config.yaml
hidden_size: 384
norm_place: "pre"
init: "normal"
init_std_o: 0.0
init_std_down: 0.0
learning_rate: 0.0167
max_grad_norm: 2.0
Each number is 50 + 10 x the weight over its row's rms, rounded and kept within 0 to 99. Layers, rows and columns count from 0. The size before them is the row's rms in percent of the matrix's.

# layer 2 MLP up, 1024x384, rms 0.15, rows 895-943, columns 192-239
096:44 71 48 43 40 43 51 60 39 58 59 66 56 54 50 51 56 71 39 39 77 34 54 46 59 59 63 53 42 58 30 56 54 45 48 66 43 51 64 49 56 58 43 42 46 46 52 46
099:51 59 30 63 56 54 43 44 60 43 41 53 49 47 45 48 55 65 48 31 39 44 51 44 55 48 37 35 59 50 35 52 53 45 60 46 54 40 55 63 37 41 43 46 59 44 24 59
083:60 53 39 60 55 42 57 54 82 47 48 49 56 70 29 56 54 44 72 52 40 41 60 58 53 58 56 46 42 31 43 49 49 65 53 50 57 62 49 47 58 47 42 38 62 51 55 76
100:39 31 64 43 63 62 39 46 56 53 48 57 58 54 60 39 49 50 64 63 55 53 63 44 43 61 41 52 60 53 38 49 50 48 34 49 48 56 41 61 27 33 51 54 39 50 52 35
071:58 57 42 46 62 49 46 59 43 63 50 48 72 37 43 28 46 50 37 41 60 45 58 64 54 40 59 59 29 48 58 48 51 48 38 46 52 42 61 46 61 54 44 47 35 42 48 61
103:46 47 59 39 41 47 54 50 55 48 46 40 41 28 47 54 45 54 32 44 53 50 59 54 38 47 50 64 54 45 44 59 43 29 46 50 41 36 31 60 58 50 59 40 61 37 60 38
102:46 52 51 56 56 48 56 45 55 57 45 50 57 66 47 34 39 47 45 67 40 61 56 65 42 56 62 48 30 61 38 65 66 41 33 59 52 64 66 45 71 46 58 58 56 60 61 50
097:46 70 57 55 60 49 34 67 50 39 53 36 60 54 58 37 56 64 41 47 52 47 41 54 52 54 63 47 41 48 41 40 63 39 55 64 47 47 76 49 41 44 50 46 46 48 33 35
099:54 48 48 46 48 51 60 58 44 45 40 35 44 64 54 46 56 28 45 69 39 43 39 48 45 67 53 55 66 56 53 44 55 47 52 66 51 51 63 59 58 43 53 39 45 64 65 68
101:58 48 42 42 49 32 44 53 53 62 52 55 52 35 46 43 57 37 60 54 73 60 58 48 77 51 45 37 37 48 57 72 57 43 46 50 60 48 51 42 50 69 63 51 45 43 36 51
101:78 61 50 47 48 47 55 33 50 47 39 43 51 29 49 39 48 53 35 45 73 60 48 26 53 40 56 58 63 43 48 63 66 73 44 45 67 38 65 45 55 60 53 39 49 43 57 56
105:43 35 53 19 62 44 68 70 39 55 48 51 39 60 54 42 30 48 48 53 40 53 39 65 36 45 57 35 55 50 48 49 40 47 59 49 44 64 44 40 56 43 63 41 67 55 50 53
084:41 43 48 52 54 57 49 37 64 72 72 60 30 68 42 53 64 51 54 56 33 44 53 45 39 56 42 47 31 60 45 41 42 41 44 29 48 45 38 41 43 46 55 39 55 49 63 67
112:61 61 46 45 44 42 38 42 71 70 43 72 53 54 58 32 57 53 47 54 54 47 54 42 36 48 45 49 40 50 61 46 42 47 53 58 43 42 59 55 78 42 32 32 46 58 46 45
085:41 45 40 48 45 60 58 57 52 73 50 32 61 47 38 33 42 37 42 45 50 50 45 45 44 46 43 44 60 56 52 56 49 69 43 51 47 50 55 49 46 53 52 60 48 35 58 23
096:44 56 52 39 42 45 63 56 57 76 52 41 41 52 61 51 57 61 49 58 45 44 59 71 42 44 48 44 70 46 69 37 47 50 38 55 45 45 46 57 49 54 36 53 39 65 47 45
104:48 63 60 84 49 59 45 28 41 69 52 46 39 53 54 41 46 51 50 54 50 76 50 70 31 50 61 46 66 50 39 50 65 52 42 41 55 37 46 13 48 36 36 57 50 50 57 41
092:62 39 62 44 31 45 61 49 50 48 36 38 37 36 48 51 54 40 51 35 54 57 70 41 41 55 51 40 56 59 49 34 65 58 40 50 58 64 53 69 71 61 63 50 49 48 36 41
100:44 41 66 47 62 54 47 49 46 59 61 54 47 31 22 50 54 60 25 62 52 51 43 51 49 51 44 45 57 48 55 57 68 48 56 65 51 43 41 43 50 50 51 40 43 49 60 55
096:41 57 48 47 55 59 38 51 45 51 59 38 56 42 45 58 45 53 40 57 43 67 34 47 60 36 29 34 57 54 48 56 34 31 47 66 38 56 60 48 44 42 50 56 60 72 62 59
092:42 49 55 64 47 68 54 47 66 57 55 60 45 54 56 58 53 45 55 53 38 38 39 41 50 62 60 48 50 41 39 47 52 60 66 41 40 48 47 44 40 42 54 52 41 45 50 40
076:62 57 61 64 46 42 60 41 63 40 40 50 34 55 73 46 55 49 36 66 32 57 47 51 48 64 57 60 42 40 38 53 50 62 34 66 37 53 55 46 40 39 51 57 55 54 43 41
111:49 38 46 57 44 40 58 57 61 54 45 57 54 39 63 53 42 57 54 34 50 55 61 42 54 56 65 63 47 30 61 45 52 68 40 45 55 60 47 24 59 56 43 47 33 60 36 34
102:54 51 51 28 52 51 61 59 42 47 46 39 52 62 48 48 46 58 70 24 43 42 64 64 51 56 42 44 55 44 49 47 30 54 39 29 39 52 45 52 29 54 55 38 62 59 39 56
108:51 45 39 59 48 31 37 51 47 45 65 47 43 39 57 63 33 35 50 64 40 42 70 58 36 42 38 37 58 44 54 51 47 60 22 40 38 40 40 64 47 48 47 58 47 50 52 52
098:56 42 41 58 51 41 43 50 49 34 54 47 28 61 64 40 58 52 61 48 44 52 59 43 45 49 51 46 45 72 60 45 51 54 50 34 44 42 55 57 53 55 54 35 50 31 53 51
108:66 49 68 45 42 52 53 54 56 56 57 58 46 57 47 59 60 54 57 52 55 28 39 69 48 33 58 50 45 49 52 46 50 56 52 42 56 42 53 55 47 55 52 52 50 42 34 27
096:63 49 56 61 55 36 40 57 46 29 61 40 68 59 45 42 45 64 44 48 49 36 51 46 47 49 46 59 50 58 51 52 42 33 54 51 62 53 58 42 29 32 67 75 31 54 59 57
083:49 44 51 35 57 50 37 55 37 61 61 53 60 48 38 49 48 39 36 36 59 45 40 39 45 54 26 53 50 63 63 50 50 41 55 46 55 49 68 69 75 42 50 53 54 39 43 34
105:54 51 37 48 35 56 49 46 44 48 26 57 52 43 30 61 48 54 48 29 43 51 42 60 45 53 48 58 63 54 43 55 55 50 35 38 52 75 57 42 48 30 69 53 66 44 48 57
105:59 62 45 59 62 45 43 68 63 44 53 51 52 29 59 48 57 54 44 70 41 46 54 36 59 48 65 48 62 69 51 31 66 54 32 53 25 54 40 58 53 41 61 84 71 36 35 37
104:61 48 55 50 57 53 29 56 44 65 44 40 60 48 59 54 52 39 55 39 48 59 68 48 69 59 44 39 45 56 49 46 31 34 33 39 68 51 70 71 62 43 53 41 38 44 42 50
092:41 30 47 76 49 44 37 42 53 51 43 57 34 46 56 56 38 62 43 46 53 39 35 49 49 49 36 59 39 33 51 49 57 48 46 54 47 63 44 42 54 55 58 42 36 50 63 49
100:48 53 55 52 57 60 30 48 57 57 46 56 58 33 50 47 46 46 72 54 10 47 53 58 43 31 45 59 40 56 51 55 56 54 58 64 46 53 40 45 58 56 51 41 59 48 29 67
091:64 78 51 38 42 55 56 48 39 49 54 45 68 54 46 47 46 45 50 60 58 45 53 51 64 51 65 60 47 57 55 65 46 64 66 58 34 54 47 44 39 37 64 56 61 45 42 50
103:45 50 65 62 43 43 54 51 51 51 66 57 61 53 56 63 62 43 34 52 54 37 49 51 48 50 45 60 73 62 56 43 42 57 56 60 42 59 54 69 61 65 43 44 63 41 43 64
105:46 66 56 17 54 55 59 55 64 55 57 43 43 47 51 45 49 53 26 32 50 52 53 36 72 44 53 53 49 56 47 49 56 54 52 57 40 56 53 43 38 56 62 52 41 48 42 34
093:40 49 61 35 42 54 43 38 37 51 62 66 60 49 56 55 41 49 35 60 43 53 61 46 40 39 47 51 51 47 68 66 55 47 49 62 50 59 40 40 36 37 55 31 68 61 69 51
096:53 49 54 41 54 59 65 48 46 65 57 44 60 56 53 50 52 68 54 50 50 39 51 50 56 38 68 60 51 46 42 51 42 54 55 52 40 52 48 71 44 58 50 47 44 61 39 41
099:40 48 67 49 60 67 56 55 69 60 59 58 41 50 48 63 48 32 41 36 50 42 34 35 46 39 41 46 46 40 36 53 55 47 40 63 57 49 48 52 62 61 67 49 54 38 48 53
095:54 59 45 52 35 36 67 31 56 55 43 52 56 50 33 43 57 45 56 54 43 53 69 61 68 52 68 49 66 49 41 57 33 41 59 46 61 53 49 57 50 64 57 31 45 49 70 45
093:42 46 43 55 51 49 61 40 34 51 40 40 32 59 45 43 66 55 56 44 39 61 44 60 58 52 49 36 59 57 52 58 37 39 39 70 58 55 39 48 45 44 68 56 62 45 38 73
091:47 69 59 52 47 40 42 46 59 54 55 31 47 52 53 55 38 53 59 61 66 51 55 50 57 64 51 59 61 46 38 56 44 53 52 56 63 49 42 60 51 45 45 51 50 45 51 43
099:41 70 49 31 39 55 59 66 40 57 38 59 44 44 38 44 51 62 41 54 44 59 52 52 38 40 40 43 40 60 33 50 59 55 53 65 51 55 49 40 57 61 50 36 54 57 35 51
100:32 31 52 43 43 64 41 48 58 50 46 63 62 55 62 53 47 44 42 54 46 50 38 37 50 53 57 52 58 39 47 48 54 40 63 45 41 61 54 34 20 79 57 41 34 50 42 52
103:47 52 66 57 58 51 32 39 44 51 36 54 36 48 28 43 41 40 62 43 62 74 56 52 52 55 37 45 48 84 43 43 49 49 38 51 51 36 64 49 38 59 53 54 64 39 58 49
090:63 49 66 42 55 46 43 48 47 25 35 48 45 47 42 48 34 47 47 51 51 49 58 41 54 42 49 63 54 55 43 62 43 52 50 35 54 43 37 51 48 55 65 52 60 49 53 63
031:58 38 61 39 61 52 44 57 30 60 50 42 50 61 41 47 35 61 54 35 50 45 51 59 62 38 54 40 46 51 64 43 54 49 39 53 42 51 61 52 58 58 36 43 49 45 51 42
099:44 60 32 42 49 42 42 48 34 44 46 51 44 38 44 65 58 60 48 47 42 42 60 69 40 44 59 54 46 55 51 47 43 58 53 60 50 50 36 47 53 52 44 24 52 64 47 41
# layer 2 MLP down (transposed), 1024x384, rms 0.0827, rows 895-942, columns 192-239
087:72 41 53 39 54 55 61 43 45 45 52 62 53 54 56 52 59 46 54 58 38 51 56 50 40 53 50 56 57 46 72 49 54 56 37 37 47 36 45 51 40 45 41 58 57 52 56 66
100:41 51 58 48 50 55 61 55 58 41 53 61 38 43 41 59 45 84 45 52 50 59 60 42 53 39 48 32 69 50 57 64 58 56 56 51 48 39 37 47 58 48 54 60 65 71 43 55
077:46 42 53 41 37 49 45 41 35 40 47 56 44 54 57 41 55 64 67 42 28 55 19 53 55 36 53 54 46 54 58 68 41 57 46 40 40 62 53 48 55 43 53 70 60 46 43 62
097:55 49 33 50 59 41 62 62 69 51 53 42 52 62 57 55 52 40 58 23 57 35 50 39 46 55 43 37 53 48 50 50 50 53 33 49 65 50 61 42 32 44 77 38 45 36 37 40
063:47 56 70 51 52 50 43 53 40 46 47 58 43 49 48 61 58 41 53 62 45 48 55 31 49 56 42 45 66 67 36 44 54 28 66 54 43 51 49 43 45 48 50 54 73 60 65 22
100:32 50 44 57 56 45 39 52 44 52 57 26 36 39 61 50 59 63 44 35 36 59 47 47 47 50 35 52 58 56 62 56 36 50 45 30 46 54 67 51 48 69 43 57 40 40 70 52
105:57 51 54 47 41 67 30 67 52 52 40 39 42 52 37 45 46 22 48 44 39 44 55 64 69 52 48 25 54 53 41 54 53 45 58 49 33 30 45 55 62 48 59 78 64 43 53 46
100:63 82 59 46 52 47 56 52 65 53 44 42 42 54 58 39 45 44 51 44 55 30 41 53 39 41 65 59 54 51 54 54 35 36 39 51 47 46 49 47 58 38 53 24 50 47 58 42
089:57 44 52 58 53 60 38 58 48 63 38 43 50 53 39 63 39 60 58 46 45 50 53 67 43 43 58 39 28 63 58 36 55 42 63 52 34 56 44 50 52 70 52 63 55 37 29 44
102:52 54 53 39 38 38 52 61 41 36 74 41 53 58 53 41 48 47 43 33 43 48 63 64 40 58 31 58 50 60 49 52 51 48 73 46 38 46 52 72 57 54 46 58 39 63 52 51
103:63 49 47 46 33 54 34 36 38 41 53 58 56 38 60 46 63 45 38 36 61 41 49 32 58 43 56 60 49 46 46 40 53 63 44 59 60 52 57 44 38 62 44 51 45 65 42 52
095:54 62 66 56 62 54 53 61 55 21 56 53 54 80 48 69 45 58 41 54 47 57 53 37 60 50 39 70 45 54 60 51 44 47 43 60 55 61 59 62 32 46 58 40 52 57 35 63
098:61 42 43 55 51 62 72 54 40 47 42 49 49 66 47 36 54 40 63 50 51 51 61 43 60 49 42 40 59 54 52 50 50 53 49 52 54 56 41 47 36 42 53 51 29 56 43 59
112:61 49 40 41 45 65 37 33 49 57 66 61 61 51 62 30 60 61 46 62 51 61 51 54 39 58 25 42 44 38 42 45 57 48 53 46 23 37 46 39 49 51 48 58 55 65 48 61
088:65 49 49 52 37 54 33 38 65 42 71 40 51 37 47 40 69 58 61 60 42 53 59 41 47 48 69 50 46 57 39 52 66 48 44 62 57 47 57 51 30 43 38 48 42 41 51 36
099:40 46 43 61 53 45 55 50 54 42 37 66 62 44 38 51 61 39 45 70 40 68 56 62 50 54 51 48 38 40 30 46 47 44 46 51 42 49 55 59 35 41 30 64 46 40 66 69
096:44 49 44 56 44 42 56 68 42 41 33 48 61 61 47 63 61 59 39 67 57 65 45 61 61 31 52 45 57 42 52 40 49 49 54 68 32 49 53 43 62 43 45 54 46 49 46 53
090:55 50 45 48 37 49 77 57 51 44 44 60 54 38 54 47 33 57 23 33 46 51 42 43 55 51 44 58 38 55 49 54 58 44 48 48 50 53 36 49 48 30 31 67 36 45 52 53
097:35 61 46 51 45 48 55 48 50 47 47 67 74 63 71 45 37 57 59 25 54 59 52 57 67 48 47 57 53 44 59 45 44 58 38 51 73 57 46 46 46 61 56 50 56 42 58 38
104:40 41 41 47 49 57 32 36 41 61 37 58 45 40 47 40 57 69 46 60 32 48 37 40 59 39 61 45 60 47 56 45 37 09 58 41 39 41 54 60 30 64 52 41 63 44 46 55
098:41 54 41 34 55 47 42 40 65 34 59 33 53 50 65 52 47 46 54 39 32 61 63 54 50 68 65 56 41 68 48 45 53 64 46 42 38 25 39 44 39 53 35 36 43 38 47 49
078:51 58 32 51 39 50 57 36 47 33 58 55 45 24 49 57 42 45 51 52 52 44 41 55 38 28 53 41 31 61 52 36 68 69 40 38 61 43 50 40 64 45 54 71 39 50 45 65
111:47 50 63 49 60 58 48 54 48 54 64 31 50 63 58 43 56 55 47 64 40 52 44 61 54 45 41 62 50 66 43 45 31 41 53 41 54 65 59 58 48 55 61 42 45 35 47 57
095:58 53 41 47 56 57 49 73 63 46 62 44 47 55 62 47 41 62 54 49 43 58 44 42 57 41 49 35 58 47 50 57 34 58 36 50 53 56 41 58 47 52 40 47 54 67 57 49
101:53 41 45 39 47 49 57 45 54 31 53 50 40 40 54 61 53 56 51 51 37 54 51 51 43 47 49 52 40 39 30 40 67 65 76 57 45 43 52 62 47 58 43 51 51 45 60 42
091:47 54 55 52 64 57 43 47 40 73 41 48 74 51 39 46 51 55 49 59 52 56 55 52 57 52 69 37 39 52 49 56 30 49 40 49 50 62 59 37 45 60 43 28 48 77 55 36
108:50 78 52 15 50 52 46 54 64 56 55 69 56 50 56 31 44 44 73 52 53 62 58 40 43 45 29 43 50 44 52 37 58 55 67 54 46 41 58 34 52 40 41 67 37 35 42 56
098:51 56 57 53 43 39 34 62 39 40 48 44 58 41 48 39 49 57 27 33 55 50 44 48 30 49 45 69 46 69 48 52 56 38 66 52 60 53 63 41 48 53 44 42 65 48 71 63
102:51 50 65 54 41 47 61 40 52 54 42 50 54 44 47 42 44 41 69 35 46 40 40 32 55 47 69 54 49 40 72 45 51 60 46 57 50 52 45 89 52 56 45 54 55 46 45 54
093:48 50 49 50 46 37 49 48 40 66 59 39 57 49 56 54 62 60 56 40 61 61 48 53 68 45 45 51 41 39 42 59 54 40 42 51 52 35 48 53 41 58 54 42 48 43 54 30
100:60 65 46 53 42 42 71 47 56 46 50 69 44 34 29 48 48 64 55 42 44 57 58 47 57 50 64 51 41 50 55 55 69 40 43 51 55 50 48 38 64 41 50 33 48 61 62 39
098:60 54 50 47 49 58 62 59 31 46 34 48 61 68 35 49 44 58 57 43 56 52 44 45 39 56 49 52 46 51 51 61 44 60 65 57 22 77 73 52 47 49 61 62 37 50 30 49
098:27 38 56 75 50 63 51 60 50 52 40 48 39 36 59 49 67 58 40 48 40 36 58 73 49 49 38 67 57 43 43 31 49 56 45 42 24 49 33 57 51 58 51 56 38 68 54 47
098:32 83 58 59 32 58 69 57 55 61 47 50 28 48 48 37 55 53 70 54 44 48 36 49 53 32 30 49 55 51 54 44 44 52 56 49 62 45 38 58 73 58 59 38 59 53 60 60
096:62 48 54 39 54 57 36 42 39 29 73 50 63 52 42 50 53 48 32 58 44 43 40 50 46 39 71 50 38 38 44 62 51 56 50 59 56 50 53 64 49 36 51 58 40 63 57 61
096:52 52 48 63 33 57 57 46 66 59 39 60 53 42 61 51 47 42 47 60 61 48 44 59 48 34 43 54 62 55 55 37 48 53 43 55 52 50 66 41 43 53 50 37 42 37 45 45
107:64 32 26 40 55 52 45 63 48 62 45 43 39 60 42 30 50 43 67 34 56 47 58 47 47 52 47 54 57 55 47 37 43 52 40 46 36 42 44 46 48 49 57 51 36 49 49 54
102:55 51 48 46 46 49 30 44 56 40 59 46 57 67 35 60 46 50 54 63 61 45 67 43 46 41 58 34 66 37 67 58 50 50 25 41 45 64 62 44 52 46 60 48 30 52 41 37
111:61 40 43 45 56 47 63 42 33 51 52 33 61 62 56 36 42 63 42 47 50 49 48 48 50 48 60 57 56 50 52 30 50 44 62 63 55 30 66 43 43 56 54 45 40 58 54 42
092:43 48 71 68 44 55 54 35 38 59 56 52 62 42 32 31 43 59 47 65 49 43 58 65 51 55 49 37 37 45 52 39 62 60 44 50 59 54 40 64 56 44 51 57 52 50 52 43
101:48 51 50 47 40 52 60 65 50 51 32 48 38 49 61 61 36 50 50 70 35 61 58 38 52 56 38 50 46 43 69 47 46 52 59 59 66 45 28 41 66 57 53 44 39 66 40 45
093:52 53 42 48 45 58 59 21 57 27 64 38 41 48 62 69 55 48 39 57 49 47 39 31 58 43 44 49 48 47 60 69 35 53 50 51 41 43 45 63 53 52 45 22 45 65 61 35
091:52 37 24 63 51 46 39 56 46 74 61 51 55 34 60 54 46 43 43 59 42 50 45 51 54 35 51 52 60 53 50 55 35 38 57 47 43 30 57 51 39 65 40 47 55 50 55 64
093:56 45 44 57 47 56 46 41 60 55 59 27 32 63 65 57 61 54 59 48 50 57 39 44 56 60 54 47 52 45 52 43 47 50 55 40 48 34 61 59 44 49 62 55 56 52 51 57
095:50 52 42 53 49 44 42 54 30 45 29 37 43 45 35 64 37 62 48 50 52 30 53 53 36 64 37 55 70 49 52 64 51 69 43 61 53 62 47 65 52 51 57 47 60 66 68 44
100:44 48 46 61 42 37 54 47 32 48 43 65 53 42 59 46 53 50 29 51 58 44 49 53 62 45 49 51 36 31 53 60 33 59 35 67 37 52 39 45 50 57 52 50 51 58 53 53
104:57 51 54 55 41 48 42 58 72 44 51 30 48 51 70 67 38 41 55 58 56 65 56 56 49 65 64 52 66 56 49 44 66 40 68 55 58 36 44 43 47 52 64 58 51 66 52 67
035:48 63 36 54 61 34 59 57 47 39 60 49 50 56 44 56 47 66 21 45 48 61 43 42 48 34 51 38 25 51 57 54 50 44 70 56 43 53 33 69 53 52 35 50 44 57 75 63
# layer 2 MLP gate, 1024x384, rms 0.142, rows 896-943, columns 192-239
099:67 48 52 46 54 63 55 54 45 33 44 68 55 52 44 46 58 48 56 42 56 60 75 38 56 58 51 46 55 62 48 44 60 83 48 45 48 55 31 46 64 37 45 42 42 46 52 36
081:62 49 26 51 39 41 42 51 43 55 48 46 54 30 50 60 64 58 56 72 62 48 40 48 51 67 59 59 45 51 77 55 51 54 43 69 61 52 53 43 40 47 50 52 37 61 49 43
096:28 42 63 27 50 38 45 44 46 64 33 52 69 53 52 60 64 67 51 48 38 52 46 46 40 58 53 62 43 48 49 49 54 48 49 54 66 51 65 45 35 54 53 34 30 50 46 26
067:65 55 33 34 49 49 45 56 34 53 54 46 59 49 54 18 51 50 43 51 63 55 50 61 54 42 47 42 37 53 58 53 62 49 45 47 60 42 61 36 61 61 48 57 42 45 57 75
099:57 60 38 47 62 56 59 28 58 55 65 61 43 47 51 44 54 58 44 43 39 51 45 46 58 55 48 62 40 36 54 47 28 48 47 54 46 56 50 57 67 41 51 48 69 52 51 33
098:46 52 53 57 55 59 43 50 50 45 34 61 54 61 53 42 54 47 38 48 48 39 51 40 54 34 50 37 41 49 47 44 45 54 41 50 44 53 37 61 53 51 50 64 64 51 52 44
095:38 48 50 57 61 41 60 47 58 48 58 60 56 56 24 66 48 39 52 44 57 59 37 49 62 51 37 52 62 46 45 52 50 58 57 35 40 52 31 48 50 44 37 52 64 47 58 52
103:50 50 63 52 45 65 52 38 43 46 51 57 36 39 42 36 56 59 54 51 48 46 56 29 60 45 53 42 65 56 36 55 49 33 50 45 58 49 45 48 55 52 46 53 58 43 43 54
104:45 51 35 53 56 44 52 66 45 44 74 58 45 50 58 47 42 63 35 35 35 49 48 53 60 40 60 45 53 76 41 45 53 37 54 51 52 49 50 62 65 80 56 62 51 40 54 48
107:53 58 57 48 61 52 42 59 46 27 39 49 36 38 68 60 59 72 48 55 35 55 58 71 41 41 50 30 53 43 45 40 56 52 47 61 33 52 60 61 70 53 51 43 37 60 49 62
109:45 40 46 50 30 56 46 52 64 54 50 53 45 53 39 47 64 45 61 69 44 74 44 45 45 44 55 60 43 32 47 58 30 55 44 56 53 57 47 68 66 36 56 55 42 58 52 56
107:59 50 55 61 54 67 57 71 23 29 36 47 60 42 51 63 53 44 60 48 50 51 57 59 59 48 52 51 62 52 54 48 55 47 39 64 55 57 48 54 43 67 55 61 32 63 43 41
109:61 53 54 44 54 40 55 61 45 55 60 56 54 57 46 50 42 71 53 40 57 41 75 45 35 52 61 42 70 57 58 50 68 67 39 48 52 51 54 60 46 51 50 47 48 45 55 13
088:67 52 57 45 41 55 37 32 43 59 75 59 60 43 44 50 61 55 55 51 38 44 53 51 43 38 49 41 43 53 29 71 59 36 46 61 56 48 59 52 53 43 49 47 61 54 52 38
098:55 67 47 63 52 66 41 37 53 55 32 49 58 61 50 48 47 39 62 56 44 33 70 45 58 46 57 64 46 50 46 52 46 57 62 56 46 53 51 52 47 32 35 65 44 47 38 42
104:49 46 53 35 53 50 46 59 61 58 53 35 49 61 45 59 38 42 33 37 39 47 22 53 65 54 45 45 40 60 65 50 49 40 51 62 31 57 64 52 54 58 64 66 55 49 37 54
092:29 71 38 68 58 50 32 52 40 49 48 55 54 60 61 58 56 52 48 68 53 40 43 42 51 59 51 44 48 49 39 46 46 37 55 33 38 43 63 53 39 39 44 54 64 42 38 63
095:58 44 44 46 79 33 31 64 62 45 38 47 57 60 42 44 55 40 62 37 35 51 56 57 50 57 72 52 47 58 27 45 39 66 40 57 61 49 43 59 48 64 52 38 56 59 49 43
103:48 42 42 73 45 35 74 57 60 55 50 48 52 47 45 50 50 46 67 43 35 29 69 66 47 59 45 59 50 54 33 36 42 43 55 49 66 54 45 54 60 42 41 53 29 41 58 51
095:31 43 63 41 46 59 38 63 55 55 48 56 60 42 54 50 69 38 51 63 42 57 40 40 54 51 49 64 48 56 46 53 53 52 53 43 40 48 50 52 48 41 44 43 47 57 55 37
087:41 44 62 39 57 58 39 53 44 64 43 55 45 62 56 62 62 49 40 57 50 40 67 48 70 42 51 58 66 49 54 60 58 39 56 66 48 64 54 47 62 41 63 40 58 55 56 44
109:45 40 60 58 53 64 38 53 51 38 45 40 35 61 56 65 51 59 42 52 41 55 54 45 58 49 55 34 49 47 37 49 58 40 55 57 31 48 34 48 29 46 38 69 46 51 57 61
096:52 58 58 51 56 59 31 48 51 59 38 69 33 26 48 64 46 39 46 49 63 40 36 47 57 60 52 67 57 62 60 47 50 57 42 34 50 41 44 43 63 28 45 64 52 67 64 59
102:54 55 46 42 53 49 48 47 39 46 57 55 78 33 61 41 55 59 44 49 63 46 47 60 45 50 62 53 61 39 53 45 61 55 48 46 40 46 50 31 66 46 52 24 39 62 50 59
095:54 47 56 66 32 59 59 42 45 65 54 38 47 57 52 47 61 59 73 24 61 49 55 46 43 47 49 49 45 56 47 47 24 56 57 36 36 55 41 61 41 40 46 51 49 42 52 58
107:53 22 48 65 43 39 55 48 57 52 31 37 33 52 50 52 61 30 37 66 55 57 37 57 34 39 50 50 40 55 32 51 43 45 37 55 49 48 45 66 60 42 40 52 57 48 62 55
103:29 62 50 67 44 45 49 54 66 67 45 59 39 33 35 36 58 45 55 38 47 45 41 62 52 41 55 43 58 43 51 66 45 52 69 60 51 57 49 43 35 42 48 49 35 56 71 79
092:55 59 56 55 41 49 66 53 66 34 46 44 38 52 67 48 48 52 55 53 47 52 56 52 56 53 81 55 54 41 48 54 40 57 54 57 42 49 35 51 43 73 33 64 56 57 60 48
102:40 54 54 37 73 49 33 43 65 45 52 48 43 57 46 41 51 56 46 66 44 44 49 57 36 54 31 43 63 63 57 59 46 34 59 54 40 37 56 50 54 50 43 39 44 62 49 55
099:42 40 47 40 53 25 63 69 64 57 54 62 48 29 72 41 39 50 57 61 51 58 40 52 49 53 45 30 54 43 54 33 75 44 43 65 36 60 42 50 58 51 44 56 58 57 60 55
108:57 36 50 53 40 48 54 46 51 62 45 43 50 50 51 70 39 52 59 43 55 36 49 68 49 28 44 48 47 50 46 60 49 45 42 46 66 38 43 38 45 48 46 55 53 46 70 65
098:72 84 57 24 39 46 56 46 48 48 52 45 46 58 51 62 47 65 39 54 38 50 48 27 59 37 57 55 55 55 35 55 53 44 46 55 67 39 55 65 41 41 36 50 49 40 47 55
104:47 48 46 50 57 38 40 67 45 33 62 48 49 28 48 53 48 76 60 57 38 51 55 64 39 60 38 59 46 46 54 43 56 50 55 41 37 71 47 45 54 47 40 38 43 49 47 52
095:45 28 69 59 55 44 49 61 51 62 48 58 58 24 44 70 47 47 42 51 53 53 61 49 44 53 30 54 45 54 45 37 51 45 42 42 80 48 53 71 61 39 44 55 31 43 53 40
100:64 60 46 51 47 34 46 52 49 54 55 54 40 39 70 69 60 49 52 42 58 50 56 45 30 59 52 41 43 43 54 38 67 58 39 46 62 37 66 53 58 49 43 50 82 59 54 59
105:57 48 39 31 51 57 62 53 60 45 69 60 34 60 31 50 53 49 52 59 58 62 50 35 41 45 70 38 33 38 39 49 44 55 36 42 47 51 36 41 39 39 59 69 64 42 46 55
095:40 52 54 34 34 48 44 46 44 46 48 73 46 54 58 50 58 63 43 67 44 68 40 44 62 34 48 42 61 58 64 54 45 45 52 65 58 49 57 47 18 33 48 48 60 42 56 49
109:44 49 63 48 48 53 47 50 45 41 60 39 45 44 58 55 54 33 36 51 44 68 29 55 51 42 30 42 56 59 58 42 61 48 48 49 64 42 62 47 53 60 43 57 56 31 65 60
096:58 53 55 59 40 51 58 46 58 58 41 42 58 47 50 51 55 51 51 33 44 49 42 47 58 46 44 46 46 57 43 44 48 64 37 37 75 56 31 62 40 50 61 46 61 45 48 50
100:52 46 52 52 48 49 55 63 55 64 54 60 54 44 37 28 46 39 35 49 40 36 54 54 63 52 61 45 38 48 45 42 44 64 50 40 57 54 52 55 35 54 54 46 48 46 65 58
095:43 42 48 51 45 58 52 70 47 54 36 53 54 46 42 38 49 54 55 56 68 41 57 61 41 60 34 53 35 57 49 55 65 55 56 54 41 42 60 59 49 53 41 43 45 53 65 61
088:45 58 62 48 40 63 49 40 52 51 55 60 52 65 54 44 54 55 37 56 45 61 39 57 56 40 30 50 47 59 37 33 46 54 59 62 50 63 56 40 54 55 56 52 68 59 43 45
097:58 55 56 60 35 41 46 47 52 39 40 54 30 36 48 38 52 46 45 59 52 57 67 49 53 44 56 46 64 46 48 61 54 43 41 55 45 68 50 66 49 41 57 66 59 40 67 42
096:29 44 53 41 59 55 38 47 45 61 51 51 53 57 56 54 55 53 51 47 57 36 54 50 40 53 61 69 40 59 48 40 38 32 50 23 37 59 45 43 43 59 42 43 31 55 63 70
098:38 45 63 47 53 51 34 58 64 45 48 58 60 40 41 47 55 43 53 51 43 77 52 47 54 54 43 50 42 66 49 46 50 42 39 65 53 46 52 41 64 42 51 42 55 38 48 51
104:70 27 54 41 57 55 54 49 50 41 51 49 48 38 36 33 30 56 41 46 39 38 52 58 66 52 50 48 51 45 48 61 56 47 54 44 57 43 46 60 45 62 48 47 56 39 60 62
043:44 55 39 70 57 39 66 56 47 40 57 63 38 42 44 62 56 53 36 55 47 55 46 45 39 56 42 61 36 58 44 53 57 49 76 55 55 51 45 67 50 44 53 59 60 45 57 63
098:55 67 47 55 52 56 35 51 62 54 57 58 55 49 35 50 59 37 52 47 57 54 29 29 50 55 60 54 36 50 46 65 44 55 53 35 48 36 62 46 59 38 39 58 55 39 49 49